{
  "num_hidden_layers": 8,
  "hidden_size": 512,
  "num_attention_heads": 8,
  "num_key_value_heads": 8,
  "head_dim": 64,
  "intermediate_size": 2048,
  "vocab_size": 30959,
  "hidden_act": "quick_gelu",
  "norm": "rmsnorm",
  "norm_place": "pre",
  "norm_eps": 1e-05,
  "positions": "rope",
  "rope_theta": 10000.0,
  "rope_fraction": 0.5,
  "qk_norm": false,
  "attn_scale": 0.125,
  "bias": "none",
  "tie_word_embeddings": false,
  "parallel_block": true,
  "init": "normal",
  "init_std_qkv": 0.0245,
  "init_std_o": 0.0,
  "init_std_up": 0.0245,
  "init_std_down": 0.0,
  "optimizer": "muon",
  "learning_rate": 0.00681,
  "lr_mult_qkv": 0.5,
  "lr_mult_o": 2.0,
  "lr_mult_down": 0.7,
  "beta1": 0.95,
  "lr_head": 0.0068,
  "max_grad_norm": 1.0,
  "warmup_steps": 200,
  "schedule": "wsd",
  "decay_fraction": 0.815,
  "decay_shape": "sqrt",
  "final_lr_fraction": 0.0,
  "batch_tokens": 65536,
  "max_seq_len": 2048,
  "doc_mask": true,
  "train_tokens": 569500000,
  "max_steps": 8690,
  "dataset": "wikipedia_en"
}
Each number is 128 + 24 x the weight over its row's rms, rounded and kept within 0 to 255. Layers, rows and columns count from 0. Numbers have three digits each. The size before them is the row's rms in percent of the matrix's.

# layer 5 attention key, 512x512, rms 0.0318, rows 144-191, columns 320-383
108:117151126106122099103083092131100105149088137138184113111114166108153163130123156106145181180079144104115138128093123133113124116143115144134130203140141130108148116087152129117102102186126130
114:162129087142149156186122142137123131117079075136145098136128116113156101113082113159142109157161133151129129104119171123155072143119142109102153145101118135136136143153147171146123122134151098
113:185181073119124139119137122136125131141121126127142128082151145152129123125095139098118075101111111119112076077126142118086121156089131172144091110122144108183143167131132114168122144158165161
109:137094086117111117141210137104150107119122143132150056169168136120090119159123102140137119125134141200121155111102135134093135143133124108102158139144155092114134135109174083178114120113145164
106:164118102154155148156092115107160129129078144125138097134152117182096108120091120106125124159154115164105108102123185148122142114079104102095141121082106105138074129179169101124110138163164142
107:172172112121112115114095147154153104132157123116119107163078163132130158108149129137111126112129132123125117137144121122126114120144135111129145111123122158144109116154111158108105121134122105
106:107112129145108103131104096130144133126103140104104110158080150147145119156144125142120145138108113154132113110125139100134136133167132117132103096125089109152139103134159139088175100071082165
113:129123169117113115095161126141147120113123150124135122113158131107149143104128128163133128164112143130114109160185113162151125122098157115155134184141158105166134108110134133145085068167128130
108:118138126134119118183153105147146127129161119137105157139148097091137165152140168110139084137126168126113137117117138157126111127136075122146096143162159087117118097097111155130117124118117116
107:145136146158127108130091135120111128146122161162124106191166129057093112145115166105135136136087133135125139144143135147139165153107103113124153130136125128086110164121099183160086125148135141
106:096117147101144146171140062133102126124131132115090083146153136115139137123129113127109104082117091134136096140106123169146151142150172128141177136085129132118130117139144143126109116155110143
112:134146152124113109162140130163108148157144155119140118153115113141133081119167139109120158109124104160190119122139114109149151151169118143147111107133124110120154154093111147148115120126124125
109:118107103100122122156107129122126129109146101176097144185083121092130138165148144118137159146131119114134102118119117096119121131103138150156087123206115117080126116149113137136150120112088140
103:110137141148146120126160108184139102090127107136169145112133116154124123122074182124126112109142174124130118125119118074157099094146137140146137136112139136118114157174118177154123086119134121
106:151129126065116113111100173131147193150089142176092122140078136120130111143118161125101113124144152125128128111131081101157125127129140178156139118095146128111114134135162106161102113118097106
108:143124132169130137134140107158140127108152171097163169151101117148109192132162098117124127156187147133141144137116125142121140125089121114126159119134142127117139120128102149139150113116143159
107:116159150117133160139136136136094205129160122105108135118138108151127109092131116109128091127124156168129126139119177112101147108152105108123135155174149112106108117117137104105139154113131170
109:117147095162122073125169136069152138144134151128145145117129115136108132122086116159107148142119148162099156133085141155144161144152127145152109146148096095170120102145112127120094102151166109
104:126099111100141137130096133144141155104150146094151102100125158123116086134155123126095144080159156128141092113156091146158073072159146132149139123123100126094139122130140108098128139123197089
108:083158122152144142128145130098146134113159173068125067155117102146147137184088125136138118137118125099116112109135117089110172163092099117122120152123150110126125119095139100137118123076132104
105:106134134157102141164142114136165122157136137138126117131069149164140113107114102128105140123120144121157132098097116103132153157067131098120146133159149170127118118164079111126151106101132094
107:145152150146159106138136110169133138094128113140124117114156196125125097135138114142095130144138164143118151088103132186144136110111116096118136144145127169122160128107153140103152085123140150
109:165156121132178136135090102130165142110133126128114101105137142175159105101116108156145102107123130102094148092145155114166144144094151199154106110090154122112116093147142081118113099077116100
105:128130142093120131140141176105137128088193112119112097125108123152099135143124141091145127134124146098124121137133135143180130124075126123141126117068091133120125161132127147143128086088163084
107:143144129103151138158140162147108123165156159123130164129098115093123108104127134132123118144116150128133112122106115098093130129114166142122173081113122100151123161093134144141150139128110090
106:143098066152109069100113133125139056168149117101142119110150153081116148098095160128172158143131183139145148152133181147134155127141120095125113106147112122112115149156144134103102141094109150
110:119145108120093114136157108106117133150101100108158103128160090107136153140105138121149114125144115137118102130126136151141105151170123145125148140148140145122131180140109102139128086147141160
106:147153127121149153169162165104155105151172078091116139171124164151126104120123098114133126141154089154153149121124130136094112127178134154142163148141122142148174146082100127113175095084123120
110:113136099118164176173141149107122137090134110119126145153100105124160126095116130145132128181122117085145177152091134086148063153116125132108152142140079092177101134123118109140146079144099103
105:130093119144115114124129098103100156177131149160101139120125125095114140101088112143104112096145103124116173147138116122122139131130149128061132145160074176108112072102092135176136140120138135
111:113146131144138179111142120152142120125136163129123089103108111131157123130149135128153151124125099162126127129167112115118126154146088139158096121151144139125098126135140150118140142095133127
107:115141136148115141087102148117102113134140181142137151122131073128150167135110108158127165148134136131162130149143166123123160143128117113069144132150115180119167132171138164108128147121122103
108:092173121142111101077151169109108167141125147185131147128091106146107119131145124117173172150092132132165154105134141132118111126129138157090085056146124087112146110109149087105120106163135136
109:172120135156126144109077127111157127153158110127116102159142101128132148152083155107099143155177152102137136116173140120115117116088139120117150103113122112139124147165123149154162113145150125
103:160116099123163125134119103102111154162129129136162129102129124121147164085137100128144141113130120173159089118107094135163141137129136116121125155118134119096116152128134082116106141144132148
110:105134151134130141124142159155121069143146164125150105099105133179100140110150147115112146131121069118147128126115162117183117066123154127142102122134137134137091125096119120104150136087140131
109:155151125090146128075119139106162122164111117145141140178150104123126140113138114115136143137121078172090138158104107149094115095127145144157126118105165117128181063144124127135127153106140081
107:101127103144104129187171056124149151171140132172093139115121117159138171138121083117104133146142123166099057132142120100142103161102154108146161119109125145129106156153121145111124104134134114
108:140170114133104150094130171118125152111097134154133152119143088146132135105122146133136120154122125084094087131153180136171119126125193134108141115075133122164099156162164128138126134153098116
103:112128135101154073170101117142143122137127129110064107091090161116166163136151113163150137114132135138152111098147131111125126147133148109126147158126136117122112116182143146170160088164109110
113:127140119146101135134112128133126145127169141149124141141178170109119125132177163156125094180152127134123163133175129138109116109145112141101136170109143124116142149138119139149110117113146118
111:109141138119150100163138132143123122108122181154099059165152155138091112139101109131144127144143115168138137124145143151121176143163165128117138101208116094127068113145151106132113077142130147
105:157094131075113127132110126117105128121146103147102109145112094150137205145116163104143106089085112117134099126122109146109132114132143139131154119109144119132114081091135127141148134162115155
111:167120137130136133114128154108092180144109126108171122111149137159099114163140136141107138090104104109125163144129166104085117140088131149165153154156127171099114125104136111061095103114098175
108:077099127070128084131099140162164146134094136127108130144133083118154160071157139087163139119133139088077127135138101134115084156138119096098116144120181125124142135139132154138130122117127089
108:153117126108129123122148146121124111142156133122131122113104118104146148135151123102112092120093149113126090124143140137134058141161163107109099143090118146126101104159138136093146086147096164
109:160128131127153110123151144066118117116103146144132120119164130157096113114127127115135099119094117142131132188089094143127167113157136169128145134129124132137125142164130131156135127142106108
112:071111139148154125118128077097139149154106121153126107114131133127164126148135144142125124093107091138144082166107163137107113133124109099130129109107100133147087114123078148104145119162079097
# layer 5 attention query, 512x512, rms 0.0311, rows 145-191, columns 320-383
097:147132132121113087126133156048146099138171135148125088088134133131111115170153161137159107143146153143123122125106137118102130169131163143125120134146132127113113134123112115156112090088125094
099:141124112181128120116147121084126120171122157124193109152131118126127173143132108082114136164105106173124144167129127172136161125159117155134103119140118148142147144111159151140118117111148158
099:100134098041146100175107118169152123145118114144136145150138093146143107126154181111134102139099134180143087140158138149139125158119121150098136127111120147093153141144127172115145151117155163
094:160138149139135157131128087139178066145109127142118088138143103074128070096129130161114129133113086165110132105119128163130150101117159148126137104108109088101116162124146136156106154158143153
099:108134166146144089092109140147108163108136089114124162096103099071119169108123116133149127129114131115132129153140113128137142121139140117118142163182140152160098103104151125127166126186108130
107:122132150165090122122126121097132101135129133153166126159115132071124118143176123095089126116117115109103126148120139119124124065172100094126175106089158132118154138116120101121096142120133112
098:146095119168143093164158133141082073140120097176114107124086123100129125121100139151115135138106115138107111145169123148130157092102123133139055146126123118099106071119136115094189120127141099
107:099142137104105130124185090152148148130104124154137136102092117119136144150117183106111140070141175094170129120096164108092136126111098108114139120144149167146105078081194147135109144150132092
108:146130117128160153130140180157119086148080134127143094124124144124084143119141157117115114116161094113121158133100106132078123135139094116124141145072127159129153128144182132133115101158135148
106:136135172133126140111106120143105127110147155124144134124184100100103119164110143115110160123087101082129088137137093096139123104142119159148122192146169128125126185174115094133109093114139124
109:114105125139117135113106133126131143129133099106142166135148093096136146129140126130125074079129105116128127116113131134129134147128188141131113112103134123146128135124141128104174092129123147
100:092113185155101151130140100105116157128130148117102142148116129129120119160130107104088084143131171140131175120125122141120105119089144144131147143134121144087117158097120112181174118103129119
106:140153121117134124098171134095123141141127075112107119107131112130102117160098120114113152068160117118090107127133106136133120169136181166112142136103136161127174141120122136080142108137104092
107:155123147133147129140164176114114155115146121152121171139140129112096155166096088116128122092132160142150116110123156149124136162137105113117096124129167140138146119135145119138122130112145140
104:145111158138132123170139096088120142157131115113151102150181142128054138127155160153143100131093117112154127101162133174165087149130130140078123124149137091142118130123129089092121123087122110
108:160129126104113111148130096129118153115119110154106147104124124156116123137145147134108151120123123091134155092105134081129081148156149143152146126117138078137170160119087113123132155111062126
109:109206141160136147134104118131137151155096145157173139132100161122103146116101147104151112114115117104126133156164167135136118118087121083135134117119128144128129146166123149124101150144150115
104:121085095093182112124136159126138131105106141131131134140133127134131170170119115100141162096081154121117110124118148155133121161143154124106185128096126131105117119135105136102128088127094135
106:126093161100180123108146128120093122097153146137113121134109129140146132101123136123193149150142138135157125106141107081178117122161103090126113141180141107103152107124126151103119140164138117
106:077110142136108155114169082119079119107110136150141161134134155140145097075109099152134139134146177123134149112151117153148129110180138108142142156097119111069144167153139111155121109106124136
110:098066125109133100141132130152164119130134084132114117122131117167136151102158145144161163120136123104132140138096091123129154167141148133115124151107166097106144129132079098137141155130114149
105:153130136135158133095131122110152129112140167149176070140132137095089082090101142148146092125102154123059144147151137147154122126082131142136105123141150125142147103125161145128158171086098099
105:174088113082092132172126120129089111131171107177119173170120105115105102112152119150108114115129133100159137166133130104133110169146137093093111132152143113129125063124142141123102150132134165
105:091098179125134152132127121183134122160172123106135164160132105157127164126108101085115106147150104151119095157184101102122145129139127110123119138136166095134139107134125149119104145135115096
106:132077163145155080144147110171143138144161090169193100138180132121109133137146137171126102164117117116142123104113089102128125172149149083092172137140104092167169123124185170157113148137097147
105:127100063118097124110122136124175156131134131105124142129130139122104165147098092120108084126128136139117122115122151085143105105113135111124157174127123116137082139162125134184131133166151110
108:161152160151121103165160121136132132157135088146122098138116143145151125084141088155146124106129139091119140102065104095129130110091136122145153100125111152124097181132103134146111146120096107
103:146117111156124166110141117153105105121132113127153154129133121158120111149148123159089091099121137148146114174167069131112154134050149124102139090128135071111126096141136161152135110141094156
107:046167133165156109115104145129134122115144108151086143109076124169126097113117140098123128107114087118095140144135141119102106122107123134143104123127125161135112122126136169140113088108130163
109:151083164117156130085112135148148094156138112151118132071131164136127107137128132166126119120160119178154114178117147161104142114121146158161129121162091117161106151112112133108128150082131140
103:089116143119150115147126156121082150164151129160140124096144121120114135127171149125117120140141139119160119112117137114115174150135117095101090095134083153127108125151141134131127114149125141
109:107113131097177132129133149128098127109088124138078114134138134133131147110124118166131165136138143112126134131103161118110098127077146109153145093113142143123142119133129091126103126106121127
107:157109130110120137138157150131154131103115128133171074168118136145114118176133157133147162105136166120139128115111100193076156152107139161136155128080106115114139157102103077120115112097171116
106:127135142147144164145128109137074107154122136093126154155130134057134151119136149101132133086127101166134161138086149152096165131156107109154110094107089101139154141130121118112132128151143103
111:146116109145089120112148119134158085119139111154121136101119115103133134144137164188063159081125074127112124118142123144113126074118106133101129113115125148115113102128110140168112105065135139
111:113106168131156143140103139173162113097133090157109134118154116162103164100133125194141137128109164153103150134145097133134135141099108120115087110112099109127129145128139134129134119130155091
109:083133087157079177143177112099178182131108069154161173154131152114159131165118126149131139131098142127144153168150116169135135144142154134143113100103146096131134106092157151139128124111093137
106:107126110119128099103132191095148152128147151169109143135123133121045152111122137157141159165101128112103151120149109154087183167140148104116150096126113095103119152157145122165099088120090102
104:153142127144129142158150184142155161108123112135135110135118112158150081078091146126119123136101119146124126129131170104141149155130178170070084110124138106111135117154123157137098135112160152
109:091139122128088129131125157141125125156132116156147092108109120084134126077102148087085092133104121124132090160117116099168161100111129138103149159128126146087118166185160180124135159075106129
108:138134182133173168160129111153134152135102093140150153134143142109126092122119124148106089133135179095145136114119098143123137120103170129090135098144131129142101117146075110107070085128150159
107:147129151089117125126127089151099127099154108132193165126093103114104140161110139136122132113140126090105180099155132127109128114144171178156128181120148119135099149140139146153113151145116140
107:147142072080195116123104145130117081156130130128106147116124126165141156153172157112133094136103131069097194144106149129117110118096123140125119153102110104100152127141143133131091120112133138
109:102123156156140122119090106112150155161123113131152121105152119140153121159147097172126139146151125135119140118157154128146127153103157139128146142139128173111167121102146144143119133147159143
110:173125137110150166112124140079073103146110128133155112120116118076090095121123112107133128152117140104137130136099131168104137137163091118114098094085111141115191138114124108121117134165180111
104:176098103114124129133156169171117131159120126078090153127144112086131139161110128122118151129151101125099125150154083171150109092124169127135084114124134098114131101136123130163118112115100162
105:126141107116115137124160084122117114133088094121123083125148128099124088133082125123137086075114109144109114120112194142111145103131137144099107142100156138176107102119102124114113093168137063
# layer 5 attention value, 512x512, rms 0.0297, rows 128-187, columns 320-383
097:117125086136152141118118133117081179172152101172117149112145081124119121150133153143132104135182165128099138100121106168158145145099152124130177118160158119147138137118150139124154134124102131
100:124177117148153140149112098148118147142156161107136142149117121140124104090140142158096140150091161131127120128143098143146106136133099101152109128132118064146150121149142139117133136175122138
099:177163111115105100122082157109095092138154147143070129139112119140123083133100147125153123138106121124107134122111090116157132122126176139118166122080106101156162111158124161142098170184145148
093:096098137153124169083092158140148146127113133153146119147064150118124085100147129049139169162139154138132108146112159158149132074139141083135127121093103097130143109140150127178164134147139129
099:160135119122158118104133174148122107093110145126097110150156095116132084155145125120080141153157160145088155164125127129131122118095092142143099105115188171109076101090104117099088145098138087
090:135098107087097159125089146121105118145085112150107121120157123086168158138101154162135167101148149094143094094080089159141111120089140102103166128136087130130121116149114128154121122159140144
096:146166132157166130138167069085140130141130137103131127137112149134133118142122119142086127121092176113110104109124127177143094126082160153114101160137146165110103115121155113156132118123135191
101:119137138109143136131142146194168141129116189070133118105073097127131119125098121105153152114124124137133149126126096167150132158113135162133113130129090151147124133106138132184137096109111149
100:178113105123094112098132176118114159142154133164129117137103142109119102150117153117159126133148140085133183076098069128152121119118129137158118137129110162143112094140134137136147135114148116
096:127176125140116086140158135102147127132163134106130066101095143122105126104156139135116110071134124105137138102216124117139124118149133103097168123105141114120114141151120162167108151114134150
091:137133106113146104135127126132098120106205134156125101119125134110127122125180135125111079092117094149138113107112102127113146152155126098130124153152094123104142124115134121102123120137153122
096:110083090116123137073139146114092153159123101128080141124129090107092110109127103113089161090111137139119125119116108120129137142160117098146140159147111130178138104109091134132161151136146151
100:130081102150174135139128135093103127140118106126146132125117123176124144116111162119125178141147152128187108090080131104163102144085157149154134135114087114140093120128107111180130099183125161
101:102126082145143118155117073125138150119168144155111148122071120146143134144147126142129136157105128101154174111129118168141106076154106122155118143142138108134104098133167131144158129141141092
105:103136135136178090112168130123155089128122144141129142108133123111099112109166140129124145144149150138140129102133097106078135138062112130123138132110142132151124178155135145160137165128118153
093:129102104075152157126100075120105134108135100131097115148115158109141104119128128124155127143137128139178112143129133146152113127172088107108142159174147115137119123112103123140081149106124138
093:162121105100085094126153165093101129130134141088097114115119162132097125130132143109108134141113083127130140175134162147121145124129106142127160107156098129094127143125158107109141140134157063
097:122168192100148136142142107134120140129112123118148114129127139130103139184155188126157112151157109107112105154113116118151124172137137140151136107136159098122130112082082091127105137110109133
097:125131140129102142123149096168170143167128153118160132137104117152149124115115100165148121088101102158102105123129125117094149118122156181097162130138086160141166125168175109153092110166159111
093:146116102146115083090139110144103126143108145129118174174143114175091112108133123125120091174127128120088148179123126132140095106132126139165135114108140077136170161082171124149104112102178155
092:099111156142118088086140093122138152122167173175177129115101088134145127123149132106108150104172118172108112179127153138081175112123172125127131108099130162131117138160144161123129153100120147
097:134141106103137131146152079158147123132103072116130170090146119145119139119100108114130090132156184149077123091086116102113157142114124103132117092118138117154142126136136176137119131161161129
096:142132078140123113129098105129112132134148116114148124098160093117123137117105180143153157128124114128084138151172145113112099102161123137115118160131077091156160084112157121056158112126122137
092:107070112133145102125131129124131145161112149095161154138155107143102098109158165153112131097166103139108168106105095138164107111120103125154090104133106127109147151094118148131142153127116142
096:175133129105123075125117129144105138117166094097123139110158130145113081077102120124160136121145111137100122129166102084158170139101118131104142127117112096120151133112107105118146128161137129
095:143084091138166125140110118162147104156178141143120131150119149101081182203122148110119138114102145111108140105144139135136154153107119113153100122116117105152114140143155123141128168167132135
093:105125097094085113095124101131115120114079139091110103147161144104110131089135144178149123095090152105101161133163033118130161096120118121098148144143193107123131146099136159134154132125132124
098:092163117144134140085102112121139156132130095121070122114118142117145132140118180151129152132116085135103079155114135133139055108110086120148132107124133123132154131185143129149122130105126112
098:145138099064141140155136125114125147120150102093110156129143056124092152138149145079134139103144145148116163093128129120168139128156124142103116124151141128137130131128117082125102144126083160
094:130113130137138156136157105115171137160164179156140130101172100156150104108105128111120130141082118131126105083113148132121180166126133110093163123103137161133162127093083100137124148143132142
095:134173130142135108108153094126128101138117101116155135170114111141111128146106124116105136171112135082150156119140125135114109111159164103090169143094134131106122113166145149120124127131126156
092:125133105167164138126136137133134098083159130113119181120120131186086152093137141142151111123141129124125178127174156119127117160127121124125120123143096142145132132116096101127144137106148088
094:140088147144081125143131103155143088158139090151118106137099116154166149099120126106130149153117122065076143166095084159128123118089095115161136143117146163151131145114157133109097110124131152
094:135150140123166145082154138104167131121125102131153141136103127090139128099119145131128149132158115125115129165112144127161129130087102118166106116142149131101128102151163116204121143096108107
097:157144123126143131160171143122139128133112124105104149138135118149121159124136140193113136114111152142119110158135116091122139101156103153113166126113085166128128121151155133137114150064103122
095:098113153117111119157151157154148095104123122077128160160139118120149104136135134150119150112121105129135150134100160119148094104163155148107126121142096120145108153092101137160147185095133110
097:087108139133121110104132142167127179160126118141081151088117134133135153147111166075153086111124111122103147146170131144139162119141144091134130103115144154093078085125142107134138121134167114
095:147125118160114105119149128098102136126132150136130113113164138124139117165139137114132133128060137117121090119141133111100109121127103125127107099138150103140124085180123127120139145109137128
096:129134094141117144146090155151103119137126122119179134107118085132120087137131130095124137125118105099140089113141121139191086103096164121152077160126189123111175111114118169120115136109093129
095:165090141087114149098154138147144118140130141128124115191130145169111194165162146114098138143095108150124118167108095109094109179095154137100109152124157151080103159122117145088103084124109141
107:114149139120111119128160132144115108124137116141130128144121129159149102144084134131087111111141118085125116159124095099084146147147116132135149116083109145134165158171102195127103136139161158
099:127130086098118161154117096086144167102128098103071089130098151122131123096154135163082133134138157102103123129150147130161119132167155121175108131126121114125144121125122119095094090176139151
089:141107141132129134153140159111128153142131167149152112125120148117118102157128136122102126119090139138089144073139122123094147124144150110121139144110089105123151101099129120138080089102127103
095:129150110163165160134089098136103134116116117124116168124147146126155138116079127101133125165065155108151135129140124142110158132131129122131111174095112152124155119136117102120140166149135124
095:129132125129146106160127177171129158118084120176148140192096086110131148147138121128125104150118151160108150139092133104115129105139083153181168107126115134192129121106089146142138148167130122
093:170116172067113137096103134106147178145154125143120136126140132135087123117128105101144155162105101157143120132142122138123152151087164107130114109103122110128135145092127164117147092139146129
101:138103127135152101142150158113095114091139111117111136129077156153124141141129124166116132122115171149143079127155156096144119113128103138139115087167073154131102117134132162112122169103125131
092:116093200114134131122082094099125146128178088117150096151115076157145129124137104134136166141119128161165148100139095141075131110126124108125159122134142132141141140154094119146127090129165103
097:134122118145148153130096108126186143123139140117097121109127121140105116095120132144145152127071168137151103139154152148119133130145120090097145160111126113130132177145129175125118155157128158
096:174107150128114150137124158116153125107177114131126132133095126124094101131145127117112176141139153133091121151111105147092115140105117131136142165105115122117111087159127150127130134147098126
092:100135154096115102172145087123103125129120150131093146131126155118094115100136161135065138142135167123099109143091148082086134169173110140155108170158143113145131120146134135165141084145150106
093:147147121142091141152137136129145105148098136148105090122115123079145123120125130119131115093107127202134132124088107115117129110141115130110122147101138155142116135145117154125176119106105162
103:174130157141151101104123078155115106134171091132148134119177129149142139158136181166134149142125180141087116148084134146095136137101130116172122168145169088106116156127111169085084128145127111
093:109123135127148114175093146114121150127100147102139138099156088136128164132129167140105105143131121117121103109122130156076098103139166133153141128118143130111147129097138128133126120109088150
099:123116160117137097145079091152115150148107087142123140122132103116117098121125151128143133144134144125115098121104151127110154102164126110146140121106139086142176112076104091199145224175147103
096:149165138085142142173131160130134108133132140122109148141078111104109141144089131136128128147094167139112151118124144112144121157080172156109109091158128125083137121171118117127128122105139110
095:161129118126106128115087150130120108132149106133145124164136083110111078135185116119105149117136146177139137144150128129149115100069167141107128135124117150138152118152110111149153141113111110
102:142154116107158119088129139116143156154123150173118139098078120110107175130101131113125087130161150152118154084099104141174175103130124096129109145127099111145133182130129128125137126123123096
094:114165172109145157129141170137150135179103126099163169119166128088111115116144121141127119176128161103134122131075143127174147157128097070147160146139171118104130114073138095124150120148152086
098:131097063120144118126132113146119123122125124092116155147137190154139149146121121105143121118165113102151146092109137138128157152095122133163122145125167144118127157164124131137165147135138156
# layer 5 attention output (transposed), 512x512, rms 0.0992, rows 128-186, columns 320-383
101:101122133100145163095157132151125106118126135176122134160127126111112162114132116149120135138135127172116126109152126092135099131125095167101079130081130113124153136121120136136130138127158163
098:177074086083115115123151128124130153130127088141130140155145127093122108105162129120140123108143120121120155142096092122170133080080127133143139136124113154131117138176148142109107096106105132
096:099116138119107101162172130135119137138148120184168148126135107105130182161093178149111141126084059115129120108139145128091115130131106103145091098143132139129109173145120131105103119122084112
100:152145084140105147127138160101140119130129140152102137152112151121149169104095114191121101121110164114158138108136105094085113124118129134108141119191103130141131158116116134134137182148077138
102:126114141151152146170144154144157137124167124152142124125121103141114144117150127150123090123140144143141093102136154120135160145097123126117106126071090138145123149111140130152163134191135132
093:120128153150110124147115141147109120135133135133165124117105129143147108138209164088128126141140121137150119147114125119150149126166140116127124140137117111089120123157153161169165146141123145
096:133143093097126118116133162118125153143116110142097139136142141137095122105121150112133143146152162154108117089138131114144148154134120140115145151106134145166156143127133129099132115131135088
102:162099122107145137091134134127160112110140089213095200143153165129130140118139160146102114160139122112137150134107118067120129146121161104117092145133126093123125136138111154086130143160117115
099:089126125151124165122123122129153131137138147160108101072130120135145137140105168094150149161109097200115120171118147146117144154123106121113115104129139092128084143120136095142141113124141164
101:116118103131139164096125118126147115140131157130128146111202124122138136154118105133118141137114171143144123128125112141149142166131151147164126179100111097169124158180160072117135127112137090
092:164117152125133145121130178122078125156096155130093114174117112158167145137084115145111138176124155157117136131177167179121099146140104154117088111077136143100114135116125115123141134136114069
095:119156162141103094131102100116112166123086171114181135113129155104127140112146162125150132138156104130154096102151125116127107060103173141113121094142109146079118114123130134112110128139113087
104:076159146102084123131109140155155163138128106152071113127147140072124119117185146107083082151168107117133125109115144132089108139184116121156139133158121117137144170132103098098105139104144154
097:120103095116113108085093161108133104120135112074152116138156133095102109147115090066132105161161110093155127130130142132117156151114118130117142153201104125152143103110139119123132114135127106
096:105126165110119100109103093141132145073108102102117140136146129152161139144101108134119106124151145099078100112133151116160087069165152125103153165155116150097134124115164074113115143133159149
092:104157128139091108137110151099171147138138121116154135130102144120159150149187106134115126179140121121118119108107158120140164165107164185107137096085134144139123114113157139128131127142102151
093:087137149145128118120109145107129150114188137161211136142123099123145133152089174099142115129104122122126108093143109127102153124135096101082118134154146132123121117139147115176115120126143170
100:166128096141117143164109155130114129160109152087054113105129129124140130104121105116119140121161123114125102135132088113153083135138121104091096143109079118130130109154138132157158154124128149
100:111115135162139114117126108094091136125157128123052163137126126124134132139125127124203117124084121074156167116095151112124084132140099110162125113151144115123121081126143143122152117102126106
097:106132122148101165114123066139162123155100131115086130116130084079133132134136119151138155162117139127166145119157103137163134089165124102144139171117145157081144139133177091122133125153124145
095:174154098102130130148154119197130147099112169150092116111129144165111149108125136113103123125090122088176138118131137115125110118118149144138144134089151141142112160107142100119123148125154099
101:127103100108156155111107149074099120158132159134132123123126112150157142174157169153118142127113092125142087117137075135134121127143106122130148110120094121147168128123150128138132129112130124
093:121126152125159107133143125139101147142141146124104091141142118107117111126183115162089113124162108125140131133103167130157112124098107137120123081121137124134127145122117108140103141126121115
097:165088137127156167101109105162133114121129111117119084103150121127133166131135121140069143142135162127161092121152130061158159108124144120132122167142124139120118161117099084182075167093180134
097:109143166149148135078103159154158166161166082127069128155122156141142133147146137139147133132131104129121114101078117152093152118121156120100124102141147189168129122181146159143152088147135150
097:114091125125092133108120162173119144067106117123147100118107156114177081088111124109098123127074099155161099136123123150119086129116129154111102167157149172144153091070100119135155083148176142
099:155139116136187127139126131118105140173131148143132144098128124116114135133150177093105107107154126147120109127108129146153106165097115103116121090106090161160150113096135086135090130122113169
102:117116138090161145101149074123121096121139133168138139085125093152114152128138086142100117158142127105170183133117102163112174124105141122110119130103111154086106134111114144090138103160116136
095:106138132127103114131088153123141139100134105116127132121150131102154111155134120140067126164114149114140096133139132082099141164140106117165122129107072157122157127128105144107095142133171106
097:140152129121120143151178179177135154081146119101110136123083162175150131123200131134139116155155123144139126157109125127129139168120126144096120104141123120105133106142160101152121140146138107
097:138108082137118139153149126101141113135174153119116107126164184127145148148121154103191082129143113130156090104168125149067098098112136108160140123113140097125135090103125128147115132117129128
094:124146096133075121139090160142077121114133188128132097156104150115187118136107084101137115137104132174125161150107134134126128137123127117111132124108131101108089196126086094144124105171117159
094:118139094095109104129093146142121126109135127118136123111121122146114141153109141153117134126140098123082110116133192143106073153147130107134121117152119068099141087145135087158133153154148077
094:120141119147153146140134111144162061137125154148125150132172113152129133163124101147144122125101098162142105104118101160104115144113135154120146102163102123138109172126073126120129128128172126
100:135105144144193150142131111149110114110124127102141132126137167080111120152137108125167135131140176081123163103116154155155121137075082105157169106094138127150125119114110143148120169154107151
100:127117123103135146096130081092194087119106115132113097037152092140130187135140167103122107136131174121116126170124122130101118091113137162087161110099137111119143142111110085151123115153140129
100:107112159127136146115107179126142091107113135157177146144122128151120083169165129097089141122106137129144122139148121118104130148127119084093134152119148113127137117125113099106158116120129132
097:103140109113169181137117147136170134155101139136147156135109142143119114108084107157164091099154111144132134177155149137154168139081124140060122132138159144101144101127156115093131124133140110
097:100120166097166095134166113091180112117121175113142111126111177176150083115088091121099145146143167139128100147144112082093138111125110124165129071118144152114087138159075152162162169140135115
101:080156112158135143152102171054153128088131155060094082102103100095115118102108122131140129183112137119140137135136110113135116102154149081167132092158123105155107104139133099141134115104121135
105:117126143119130166121115116112161098095124080116140096142176104116129145133170114126125144131087147140094134103139108110142121121070085106117095111133132101110127125114146110108118137133116130
099:114156149113139124146120144110131090156133109115074115092132121133118166181141145151128168139101120165118160126101133168129121115097122137139142118108113104132128116121116124121146110119187105
093:079152128117099136158113120115129158101148107112065167138156173126111153135141136173105098102141158133149085171079124117123101161147114164141170112131112116118147157072095158131141106149157134
102:139142114122127104132127138131134139117117140122149095155089146180130139112187101144111147087136152150100135105098122104109135145141131131144104079120099105139114122088180170092117126135123102
096:094147134100136148134124121155103130189113124138094149100161154126128156111117132160089143104108113102149191126105118112199125154092117112115097129079120116114082155123161133146120101137140133
093:138137133172101148137154130147106113118117110165140136104147117118113090167121112112112112115146132112129144155139124116139141123130064166151131154198114144120150162139149120131089126117138125
099:136148149155117152110111099145136092160108142120120131111137132132091129085165109171103130115149120150090094126154117134108157126087126113124124109065123110122153137166123098123125134105199116
098:126169140137132156194150118123096100089110104142088140128128104088131098138110137085128104145139115141107086160158137134159112141130162140196135146151128140107142173135127159130091166112109107
097:165141129125120105101161131103135102133142162136120141112083138074141114133118139109157116161121094113146138124110105132151081156127118123171142088142083149112079126197141104138107131150109104
097:106171140123154162123104131122121105154111115128105148106154140163173133159146141153159116169130107121171118070121097134120134105143076151104119099112153113159147122086150105097078129104135096
095:108122139128120112098115130147149110134109127112152097147135113151142143145153115153156143131142123113154156097141105136166114103103107125126170111127093124129143117124153125098125170134149144
095:100152167124098091140114110166098104117141099110169168120174163128119088114176113130142152156134143139171132108103123116100145144144119113157137115146120117133162134143148101123128141102131098
102:141086123113137166141114182132113133133152172121111135141131150146130137134126109112127080096140120140107134127149138095138142113148127152123107143113147163118121170083160116127126109122122143
098:132123101134135114132129102123096127127182132141082089154141150179166135083151101131148131155096109151122155126132123101138110139133129152105128152115135122120129147129115089118108128071110108
099:146149094147152139142165115170161157140111154126124154154118119151119163149171160120138130140155127128151141105136135117158110119118133107141182151148094144112088148167115169148128099117129128
101:142137080106153148126135126121140154137177097183149179097118121144142147159182106112106148133128142125091111143128138148131129076093116076125139103121151102161156148117132085119097105160113152
101:145108112097147165138157129114122162165143126161113149128147145134163138100131130161150131101123132094141097131092082160142144125148111159168129092115141127128130178086111103157124137140134109
099:138124102118124143159144099103082150135104107154067149168160143173128137113183158147083162143091144138128119134155125110119104135135139141114112135155090125126129101110138149141138136120154110
096:153128093128121115135163094077147168104098101150085130128133145112112112130087126135121133122137147130163152127111136173136093113094126168105109071098110086180160137148141106168146151108095148